{"n_kv_head": 1, "norm": "rmsnorm", "norm_place": "pre", "norm_eps": 1e-05, "attn_scale": 0.125, "beta2": 0.98, "grad_clip": 2.0, "batch_tokens": 32768, "doc_mask": true}
Each number is 500 + 50 x the weight over the matrix's rms, rounded and kept within 0 to 999. Layers, rows and columns count from 0. Numbers have three digits each.

# layer 10 MLP gate, 256x128, rms 0.162, rows 201-255, columns 0-63
485493464515471505502512531539493534466575465527465467546449564491525527518506495485423495516465510495535476438475394554468473489527447638483464433441487613501487462496508574469567446517533517
541495555501519632489507490391450497421495471495527577472501503483516534572564445479534494522492538555507486578413550485485443555583541506493438492512544424527429474386422440421558529460502573
431504518480476496484487450550487470415555531565458438469531507491582527543589416481468504532610495494546390444510444542530405569526567541429589536498542535436583475438542536506438486501498529
516483524536567535480470484499395470414509411551423609483469535537480478517566456554598467493485465452525451608420522535495472471488456496473547523538411586530513464510490472450500544428425527
456454606529540511573459564456487441468541515483516471466510518562417422539548437559642486413484480359596493557509595427522422475461434444450484484563554466576450496502416593447448487460577544
446436604527503493543510442507434456457482458551547480483506568536472536508557465532449451494527562516522527490426493522561481472446451545515548475431511521551521468569528447529434479510464475
525609514472527528442475492549513523423525526487429491508561512507438514599426583582561475507420487441463485452549503473489385547501446499547493508481381481473530553512447576526452570440490569
496459415394582588595492494451491497536615551543510504485445525483509429549578472505443467537394558458503407453550555460473439517458456547474606542565522457502583454485427541468418500495553459
522465539453517469566466525540369406482487526595507474478542524552469611566529552478521514597428601557424531468460537476554566579522418439603439565575584497505499518477468521481546530455449571
519455469429398393472441494603443405435448466465442484531523559519513542462502508518517412393540453459520508560544524442508472450504507493556496525464441490521524480494588477485526455490522448
461594569426481638533482492501554545462570471550517461415453367455522522509529530481585456513382464523474480569475498498583461560507508564431414562512492567368438463353432589605536483451436684
512427541512466457398493433418517500516507501552424511500532410514571574500488438518525387547550509477550518435522516494541529535472459519515463491544551541460526526569518463493514463577604534
480526472399520495507465508519481511431498452412425490561584552430490564549470442429467454580588514530565428554590492453533483449448545545436504415517518524504565440538475479539458522496515622
492578481494400402502535550502519524559482565524471519501408570454518380500544572542488539501516504464431432450511613554589391429403425432519514496515435463487451562419507485363497512502506422
428573488538497453554456490424506381526464505502425498512442372501405451422554513494529446451515425514542504414528521500617428512441537462542473527596483417396424459520423524555594449567416486
399499530511469602511401501497575546512539504560571450528567471495391458513498462359486438483530452459475447539503545550443466523461565454449461540549574554456391433562528528501441558398462520
488467552527539520470429450513562418507474382544451459472487583507494515542602458386509424503414436563514525504560547387586529608636460530457496473607391469411463542480497494413366541432579520
514564496572494500538430446474490554426514520444364528463440466425523494549547525470470458431543450531538465456492514471507425455450480633561404589452518407494437468491574463498500522433442547
523535516468505568553474505465429490506467501419495503457341448597446513498453506424524466495468518458585442449542492517431425444531475502535457456548463453434424509496496495561490503464535425
579475511383449494539500589397473504452519456441495471522442502414471521560499467573506522613518470451485480454541538529499393467606492541540452544490559480542461574434446397491432479583455531
537555543525557484490442539536462541540468382545405422528577554587519502429539511531547508565522496460451536531457478492511409402541479554534523447529443403421471409461528480503488468493498502
479505483523425598505389436471536521499564502514546465468409528510496444487599465469582514544475550556524440488408567547481450508580534460433502550468460515485526521455513410529494463454364536
548434496498488519463466489580481496495478494515401466468457465484466477568534466404611509459528540373635538534547446456442474443576492406544486583523554511527541462463449479521558462454426512
458537509514539576548457472464501573396516483522450493452636490491464543515550422464514472503494557544510503481518553483609492481480426499504427480525462493634408496483521526589478572502444582
476538594466520499565477459500485487561463573476537461512477348608478489392468477501462469486540431435427490543535482481641408411458429490579464542625466498600456537445529524488591454469487512
477534517499490621504398559490483549537504475540496442451391491416493576535560443480561479450371479619569512524425422448580469470510437456553503531552506471561375509530437579469530473434558540
367432538475384578530423442490551579533537562495513511542406557498446494606515515549653466477543461528537496440409465599559498607446485434547510603498429525499440460524436456505541571492471514
558555400504587482525424496481513514536422475399447466525500540545574396495508465515464454456475527454481490517523467466443443509478490445532545497556498585475437498499458459601575498500498588
547508554544494521578452463563458492518509495549610451512497397560476436473471571476477490540556529540440469482478444492503407526488499531510500569518535486419427517593584538475506503521537605
484510466514495498529483392514404542549546468596517519457488500515557561455539401570586458478462465584480409549499485327550529496561489446438597506418494522563439434535445452538503478465443624
509430646434474529581456369620523516558456555585548529484538562471486564515557541512506447421504491622533479529489600514464535420534538460507505538546534550502504495514452506475530459536453493
525426530462526427449485547493374537404497561459484534552421404613536481523424538532602441515461473529526450486432479480531478462417391496469490490579543502509447461548524400481535574507465526
506585447533512606464496437477445510567414436526581499448540541618513464558423566406448537547506563495487504507533508527478471510534512473397517487498463446490527475490472493418480529432475448
503502544530475452486476432442589461551418503477473479448551553478450494497609553588482544473492540522498539477508492453519512545505418439436543477450512516466462437539470587463529534467514468
481447556473428583527509519484452571492548484517491518423539596434590560618455533506454363553419541535466501522559423414545580468569441441499441522489477481568488587520565495486467488456480540
529433552504488521540498465519427460525487495403473452512498545512479486507666490492566415511446493539623481579600601452501387450459450500503396565546420472458550524452398521534437503505493554
518456573519487476522509538506450550447507479448483461556552490470479460554524543496510515515482522484535420543432414470458480519531480513404514486498526594523487446552587569491462492534484459
428509443485510500544461388444490516528486555496570449518512462447462483528487465465531472436546436502510470514518442445526442609522469441496568499521575549552568491527491448442531617428534613
450573463502440518517540437532479493533479571517495425420508497494531440609514524430584463559508436500577502409645532525450493438550443494532558483521458455369498508466451520502523557467522568
399395461560406484539501548446457508499461542600436497412594458443460528515494541470472492497499516492534517520529545507593493385490457535550500509465536534536484527522507436450453518551423459
456459629537381470493447556462454520498516486511524508549560503474452487513592559562501531452533529543562527412461587508564476507568484570464490603517482544430529533336510464476523457502548551
508540493597487527520505535554561472521454564446477508546531493491463467482539381456450398452452531376542483578554592477581488437429433542585501525558571581497509513584441477502436446510607553
509534552466527518401519499560514440477513415503562450484526514509441438511515515506539468524469477458499475494636541468425512523406450495565469511491526425460452484574481520490523551567539500
488535523446418435471457520533527475505443559473520615467445477513452498477536591473579499486539529553633485493558544530622535441439448554552470494565475517524434558482508538490565467558545419
574373422523535489488521511495448551499603479496471459504547537475434487536519459438466508537552503494517517549470508557531510553560423476553568530498572530510455536569452486516472483554478512
456539525499424567449438545485506587554480573479428458447492517442568456573464542463562491409541508397460398467454501477578427538432501583525512566475517460359448455489550498535560542441492587
484470522543441551472525444519577541497499465496493440499552461520502499463457477520516564530555440476556478487551487415448444492562467506475544515477548446508532508578489520526585492438542563
445547569563526489541543445479514477523491431525432555536570487400551433580445515552511537400452488502438447509437497483558415435553515541526487558434555487561527470448522467467488492525465527
473575573429512435550478497511460457463566532520462544437503500414466385532418542449500541510477476479416527502506500525430480445515525533551419504575499423526477537486450496438583480493572500
522636529548498559467541514464533495408456546516527541502516509586517474482500384508544454439403503436599479511496487481527517482546486523489538504484503463410533586475476495491520474469464413
530460526481516546537401589506396443492508537513460508505535529535486555493540424565471544539555525446570496482498508544483427422515504506486464487498504431555520524523435442430438498511579408
432497486484480571533470566519529498528455648593542520575548485444417493560531499546512461499465470494510480496579498415501528479439508513557478507447526492499525451520540465496517572383556496
504506488498428423486403492557530521499486376457453528456534521409506361469483426561576529454501529419425554474517569441583426403520464467433439513656510573516475532489473430436483493416470532
435509490410541481422519400499495421555452494532453603522502356566466479493497601512525455520540457477502483542442566446536532610417437470428497490571595468453548423447477605401488421422445533
527501482551441516527467508487531579470486448523487398520525508452483515470520481473506490498538566502517557508508453555467533457407501564454528518539400536543494496495442577528533544527521481
# layer 10 MLP up, 256x128, rms 0.146, rows 201-255, columns 0-63
504480536468458527587527631485553492467466516472545528495507448533558616490517435500539538534439547438476407468502521485484458502573534470500508465541508548552546461473551555541431521560513427
413585444500513405523456470480532472559459456481508537476395524423543557467461554465623426412426428471446494381479560498468571451535488471494549501441525559450442408450409510464514542541566461
439445485526373444487500539490581594506551477535519575594458442516548525524471525520535495569469456439545494551479550528528576517582470511524464525477495531645468453512503510565500459627514446
580473446524520512573543507448468411504508414469527516454491546591478476464510466547490518510569507503471465537452459554450504462509569498484559468501444496510525469493554539478515484457450502
485559521547393487540517474528552503489540505460546497502457535458503540490483569433493476566535547522415572476477527508561548465435452645504454585540541530478575395476558505417488555372507510
534538511564506524492496422470492454504489469481473527518508457470532448507474434446541484458499512464500493541563535430467528487576555566532517505486503380461500464412519570507515464473446521
516450491544398583515448488525485491474552431567500490513518516476510506509483469495546529531444497526476427391470387549517411458455500571494480534565460505510459567602542491451507476517431516
450455512420526488553440556502581469530434542571504492527436473518448446486569375543428582511538444472475539478531551470511531557423551535538448524456529401562587542511474562507392497549419454
452599560549537518451479479515560407481393538497500504542499485497455556421552483415481520541518485625496527451481473489513605536545447494633581477568499413546509446393411480493456590519508495
507437458473523516490501551525518512548550529435371457441498484419507533428496479535536457533560504562487605643455493568500391532522580499502518514557463479439517540565493414584506474460515504
550549534585522467501553556497537443545457490511484451518515404540510557521451580485525479554423522405538539558581546510472586452573521531487528515514431410495529486519514527455409498444430583
520541538453555523567458561466465508519520491493379446479524573571465560506539533533535578424459480506437469485549443498396530503467458461499465470517463533484534535458528483563530486604519567
442629520556604472514572513452508445530536552447470539484455484411507532440459478504406543524471548599388434523547499593523439541524474429537596551473483470451481544478469522531534519522519577
401433507492533474480510545495486476524524603454488529477492465452454492491424571460524474437541463478561489485410568531459545504479534432494464514455623486507416410415537553567547449383434447
528419638539432429573477475439513494558426440544538471503475538516563436543514604453467513489404410543544444532587474454473519489484548486524639481442440455513620494435514484529533502563554566
521634543561611413536521534605512512455480493435468428468544550487558594480468558480408544394585539433396481429515503495622523483509500597455432520475546477541471555486523520569399493511538419
576529478475513547500513407532482479429483407519482654561500372545457439443443517539460515487499477496568481435523513486489486416564530483516514470308527526543495425456572512528491580535470395
459422450528473407499566404436508526421523544498488530499476493454575481409617472592520515492565411582451522440427479458427464476449536561520567598484522473456455480485637528506525469592556547
577501499398502516488489510576430499413416535528537488535509480469418423429517500542516446505486555433476516543570580460458466478526507535482527506558459421531404495510358442440485499451557524
551599417478533531600524544524482492580564459468611495466475533412442488547558517492552457449464480447442502545449588467469418434580554557449451528436364552534409494505489456497478537491491546
517574482541511581573539486469485409525462563526445512458611518480498519502470524494553572497539447512475501571431473434560522543477473550514409498542528530456527482428594524553636575474484555
471501499428500518501500470454473475516402580556592565463468521555548504540496487548412506495513545504560505461551532553566543403536446492556393520500482434432539457482501434406479533566555495
493537449465450489554495486506495426452582554448549567398437473470459425492599575563517477449524478500522505524483545505428576527484487436471504496468467390436483493507483444544483482608469409
506364560492516504603554553489534573503512566591461553529516523503571525555535541531560444537458458431526536510557468554416531518530481514503589556475534514493551556478516460506451526467509496
487494458506498483500528362527548506455425599488404519460455455467497534499487503457477505488500549577501498409550389355524500630491477403521499472543456459533467427365424512518462550521543603
472490491496561501625476536475381598592519537496510464430407480521568514476491448489443597551497488484435555597598499482462527530575548519465415538489587514459467467394451430436497452464524408
537462590503547507455482398496535495568567484488466480542611408477532558394533458485585451442556545554510567504469451458553519458543588602500467481508462537486491500475507566602586556510576398
481390532428473529414479495478429577439492527470618504468498399458500446482419547517477422420529515507443420457460533547500496410483477494482391573435460464529597521515525454477498501540505586
515540527432435490533492597459445449528445512447510506416477497439481523449397538504474628544488574429666474453531494517645504520558497504577441497485492524392502472476503488460537451661560576
577570569522480512526442456556576616562547528545494473459514358465530503616513476547482450517444486499481530524500484471499567458435454488498542529453507568527520424572487533451436581517482549
496450539496541509452451405484427492581560526531541548425637559440481539516540521546415429534522523519439559520484486496492568543502468498525638558468515504525528503420447483460471434534540507
466504551472510487590493569546530568582501561465507430490490449497533462540575530526379532454478566444364482541515512528464484452531453514543453485495517506495447508474549455421400469463527468
504478520480603451531492489574656468485505443401441476509546491495426373428487522440515440481501405505572483510495477446508519435445496575579389530538588471472492501471517522594473562431546464
469471494454524534506493585539429461537475585550481560564565547551535510480543487550526477535530501536503509584504492525487458439514540507488579505447424490500593481507528467580468543488466447
506464384526460480556486520448476562597528439458503528417507507603560523483511354500558439511629552504585499409548487569558463507476532529469552434537366532449507581509508378530469487505566534
512411460511400449533498531527478463430459478496511447477592541461423504532554426447598501518483577479546490484563559536494427446491472476546533550475427498546545494571461544470358466463517486
533479426536483584425528545503432528554507504542552515519496459537495488548533516491564535535551484601519517526499518494516591596496512434445512567540502484539505505513562510444517513583483547
495511524554536512573464408485433482468466536587588522509554548577504604470558501560420442507514477418514538520448475553507481498590472518531562402468404484477520530544522555523503492548533557
466504510453506513435473441576552508514424487478414504514522500550503446480504492486548515443621577473472490439563459474541543605486523504604472471474533467563458494539542460624507539523491470
397491631533508447557482443537468492499495446502538443473432584525465543523565568456427492534462471464428541465491539501398445450458496442481500518404408521532582539483474447606627497462504446
493583524531488584464519380427588427443487458459553457438505471458477461492481532563538517475430505444436485564474512432598454453522482468485452444459534510505550454487523559507462536650442532
645471531485500587521529554499493465432537454494494456484477486399530505551545465457517526518484451505538441440497545510539570444511499530473405537541443439455619506522549543412549530579465548
383535474511506558507547474433486503519573551498524468531438621472543523563558527386582453510535517557504519463579520572505504557610587519527456470541596508452499500504532436459434568523464545
492465453485450484422495419445497562530431490538421510432492500505556485516539483491489504469523481608497578421555498504525527493479473486504500550398504365431508571535526506573555505489519520
584463515474466486443467536530475527452505506490363424499546471529554431550531543573542463477492583445513429550586474522522542476564536462451538566526460438516553549519568384475567519416528517
485523481498455554404475490487537493567467511400465452476463500524527477505473537412504491469542474504458484425488467526494470534528606546521427520388493479430522454533561513559578553503536609
483476396480524453534517476466523411438432492524516557484476530540459540506533513449584439472463540428492506576464519499548525467465529508576509546468433529463525504415447559518462431450514456
526444595560489467542505542525546519431470466530542525494510584483479576515521381504549464467595543499549553499508448533511565517466543344463524509458517470512527498545526496535462624450559444
502493523504513425485527422507537515558485500450423534536463460479529484516498508458512500630476446477546555541500579497500509474526462406504456562528485425405420430541528544422521526420438413
538476414521511541471535571483444463494472420506468581522393438545501485578478514560480429442433473426583423482477464534514433505469576537539490614448443432542464472446534451521425435430471530
531440497554473459462532452491501530484442516442541502473473462580612407425394517455439590579592481468436525582475441539536442514485438533460582457502547508494418470539498597439493486497464546
473515321531470464515485423480436546525534595473451544467587432483496586419470534482562600462531350551377541538470488467448542525460552422510502510491521474506480502570569485566559499546468485
509517593397563454511500425582689425543521483425455449568514415482569474582395519462442483397529520468499446562538531467462425509551423586478536567459496528451477427462483547477547440527551542
526549541492593546431480445530559434483486487498478572522478426490476548530528563518595508411659485478592498527508459424525455481495414524547530467438538524665444600529522547479507426490561572
589509472505516526552435539541504499563512562536530527432483455481513502431409472469479512405558467478477499510423525522498485491474568440479569494473511543503527508587624521493499505471472540
# layer 10 MLP down (transposed), 256x128, rms 0.144, rows 201-255, columns 0-63
514583520502514467545631534523441584513510503492432491525493549447554538501532479465512473518529489445624511489488355443551437440576515534515497545608582543560489463509507500499524498448528580
443487497447488561505466484535367483498543580486505504474521472475530457430505497500516382504562563541506511550483476460594430509483598588646497531644537551570546480441469521487480456503465472
480583430431484437508405428518537520541558465490490518517479484440475505436535562484503552432576427464461403457436493481555440526443498578443499517571540524522492463534455547562521510484467457
535484396475489523575366499439455503562495503433537465450518469487531498442458510502506579489578449487466584513512498481450559525505532510511487517499446443489526509450461479583470411561446505
531516548430529437549361495438438481432477559437556534556450435476548544480611403462580380491532425453477340467533469437517551454425468459619520536519569496501452443530559511626512528446544521
508477492554503505504514518512497491476535416529484506463582486467477534357473561521475462532517513525468581530508505539460487496498513407449472502481422494448454490474374497520519533528446490
567395515450445464443571530542606571455469416467515502458476495506513482553462484444573413494518537429444433472567486442475470429550507472474492498552462603421435664492491493563446522472459489
424468408497555486463602491397541506478441523515434442487429475536492477495473495546357480544419448478474426465594548533501496531469540526459546459511473563523537506466455523491385479576515492
532465545482437597550617475524371549533471447472567553450351551582412531504501463554435532501530518550495670489488553526464582458551565493555521501483508523582433549539619471439404441488579429
498493431435504462518372498564536389496526511553471540535526449471482457392591547510525568492508465546456376510486553528541454433440476456497460488571500487510495483520374509572432532542473480
441539458476492525581411404460493524580518597539413477600505529457564504417545495455496395531537577549461435462437526439594439510546521561505526524442521542411580526485472582482492529540452503
515403557529495529455607573492462497482507514480554533439477451502443517550477514493465453409589517477418588452432434586500467531505509444600475533528517479461541444526520430397515552514498512
464426461464440470466440522443589418460492538480468566477499457507475443562567505501451489474563486478454396496602565527459520534462480385491518561510464431438493528564466532456551524414504503
556529548562491543468563443421466533543514483454446522438491490511535424470457454639400511500481534479440587519439455466439546501564428522515522469542463530499598383462498516432463542382460412
463582597559555582525377486516452515399539442433487540580546504464556540497577476621521542539410462488556373487523444511508496557453491394506515464418450580380471594476480574433545504560553508
556576529470484535487547511435502534458423431453442474601525536555488444504450501530556448512572498524478485331540463409512526427578504430514462588515470565501508561488480540546481507482406455
475555546442472448525496505507502556424498481528413558540371459450473528582542438451482491491536470574587514438421506444549531448446450477544530517455535433480439363482632546577400532539548403
513569406502435412497527556517522523546547586523545505464611500514502465504431430599458513549504532474513564627433465486511544454494516500483575384474449487477548532521528464493465479550504542
508582510515441513498552489451591521508489495410599458456491586554531532476562495437516485466424541509466324503490462516456540452494417474502469438502461564546455543529548457503558491439519499
483545520471526485566625525521514422392420489581591449498474504523438536490579436530552570514472521472494447579491601549382579574495629479591481511523438419490395499519586432415484525569551485
518463437494489444510541567515366450525524551527467510544568501492457504437506464518456474559378515421478550575542567517530475605490422573515477492455518510562565356494451494465517487516486494
455513433380422534462491440442474573560460475523555450513490420596471473589421505490369461510477501565518510540488607493436560470506486507579399549536470434506488612530449462414453603512507591
501561508490510589426421502440472482463421506482527445579540545540489533487456470542452477564465440491473362488499565478543470535428479504413447539503483485518500390527512480505558518536519576
472496570562578433465486502554445498503529445538528507538541547487565495564453487476544558497505543430538557506423434382476508521520533561433513479525464508413527547563455490397491488419516456
496459448622517465450447414463485557484507419459578424477555521532550448531457584490437483444534458455467526469553524527567443388464515522372432567574465512445468511456441479528595536498581521
473531498497558522637515489366406514476481418467510537528475524523526564443515512560609549493444456452430450554546482517466413537522412513366500429515500537478422528514579651465433481546492526
508563517542489397496392555515569505461475435570575532525560592488411510573548445467436641458552578439511443557581536450533420474520526527502653480497541451569523456533417532511518605432581549
537574464396531510572437491530554521550634543470492452477456510456465427500457496499482502439430512472577410504420609511464445499445531468387486504502545443418420577449456499562498564520505441
531602453437497468492486481540378550495468543589450456444530553489482439490464488546452484560517444514470613524613553472488554457487530508583415633625518507444560429475435563440499600464500543
526512581503548503579581484492460555516527564517399503487462458463453482480506554525547499542487500526450426486500519547546541529447496545514419471560483519453556512511541493448481461459514477
620478535544414583440651455556475487561513470491551499483540436522528524542431564665393441573515619480532395524453493513507507486524518478426477501473509487581584530474481510413508452500545542
479465543353496517501531522478504446491530503535481539437477526474429460398446542546427416503427533534501551449429558435464496560460467438390583412548379528473430576409489565498467416462477488
535500487490424495512388501513534482523570430452545524497480518517430552513517479570461401584470447452513465437491478475581510458447544521425538485511553577528485543575479463548490561431445466
479512458491520584556334635461573410464475446531510458475433557539472524521562495507527550531546538552534509472482477456517562453495578335531443441563420509484472488484531495501561492452479579
450525540530593558472474541558485516466467428553495385441533552362593431531524456524502450459490474512473543523453493379483525447470526548507503570506451572510534551481600490536556474457484494
525532446564391531525616519530416464464491534590520444410492507543527428453498500541532522510541609451478548499504451492480511494456572561461504470538503502496499438538496512511433376588507536
467479503597447510505481467497547469509506523483616443440451524474550529514506470446409483559518485451487519520512503470393410466463481514553520542453396530426464475510463521586519584481509533
599548446462542470495518509427502511365459475477419420440487595535450512565515562522492623461465510501476449566465543509641519534540458494407496500449589465491541565596564562472481634564434446
521469440516497510488457391419499480520464456505443505536533447511478567462487517489454451508488420540516544472543581469487497505566458535582514581577500394537491439432535535532439457457596501
510483543445462436538613494536553529476472577533480511409459424482505451489494514541443518468462590447522330494495492495530597485533521436504542490509432475562544363438509485436519497500475527
516522582441532400459323417472550427525465503495543511600449471463472546401571503491466498559475461463574492418496577485525442536458565478518520571477614534547553448374542552514508583514525479
574485524496542512549497494531497391524495515513521536506584480557441492481435556555510459553522463528534446471441463573423482540462480597465494375474526531523468577421477464489487514435441556
454503499496591499493406461460497436446489546407482608472493564390502498590487445447602527466461467528466555431551527547516522526495537465641451519500498568422435545523530491491452500471519520
481572457474553568550458543554522507519458465507528434495487518482452577527553526472512616529579431451554387518453478567528482448486514507521541477529491578507490536527553469524496483482463512
455514486594480493501354447482551476545524543484462462510457500516557443406556461481441525497542496524536577496513431498527496546555505453515508448526453511517531409439458499423485492578559449
511474504526567454491596478501531431483508467487453502486452520407500491398493447537491513487467492550527649505479482543495541510517582563592404460503491467542411491484437536539477487579520439
520506488556474469548226544465442501477563420544470516505581495465473513509577469466528503546529473530473561552493508447528533478451402517526569518503521435579579415517497498480545511429488546
449441498569496476633590539457465520528526496462373488486469421490689530531469632528543542475546467514477491347550503476535518538485552511511545549481535452523425552495595511599512515455573480
465491486466431507499410492426531476542556580462513457585430541506504499503589427501476550444567536467588434520495514388570516569479565463503523452515498509476525418509486415442447428450430518
467502505488534439563525415430478517449483522507442529491586451534487550489554448566554565497489588431375554587572542578452484473451548484456514516487508530560440506396418508529510554481507508
491509463472437526406397498477556476488485478486514566485492573476501491492554520467550500486398455398379589526507521521534524501459434491557516500508521540525500456464509494522626499439517530
474501490469469497520518531600505492462483496578503438497459441547490529444542531483539595545590497454523405492532593502510491539425602486669496531358444547456421526512489516498474438485505493
535505467468544502424527447535465504614526538548526520486443546437499467486481399406520489522527495504548569495482570552434573453536465515399460471570569607582470456478514534405456449517440488
494527506469554535586532531529498437447554523545520516416473557562570558437503541484504479432534490577510472497505511532443463526480424555573508424410498427578445477513622481530592427486565476
480405547510465496503434459451463544582459501454497517425489546472490506472465394427546503492492547464593528545440535551467445500562473530572493483589494470538585501454553524455578476488515524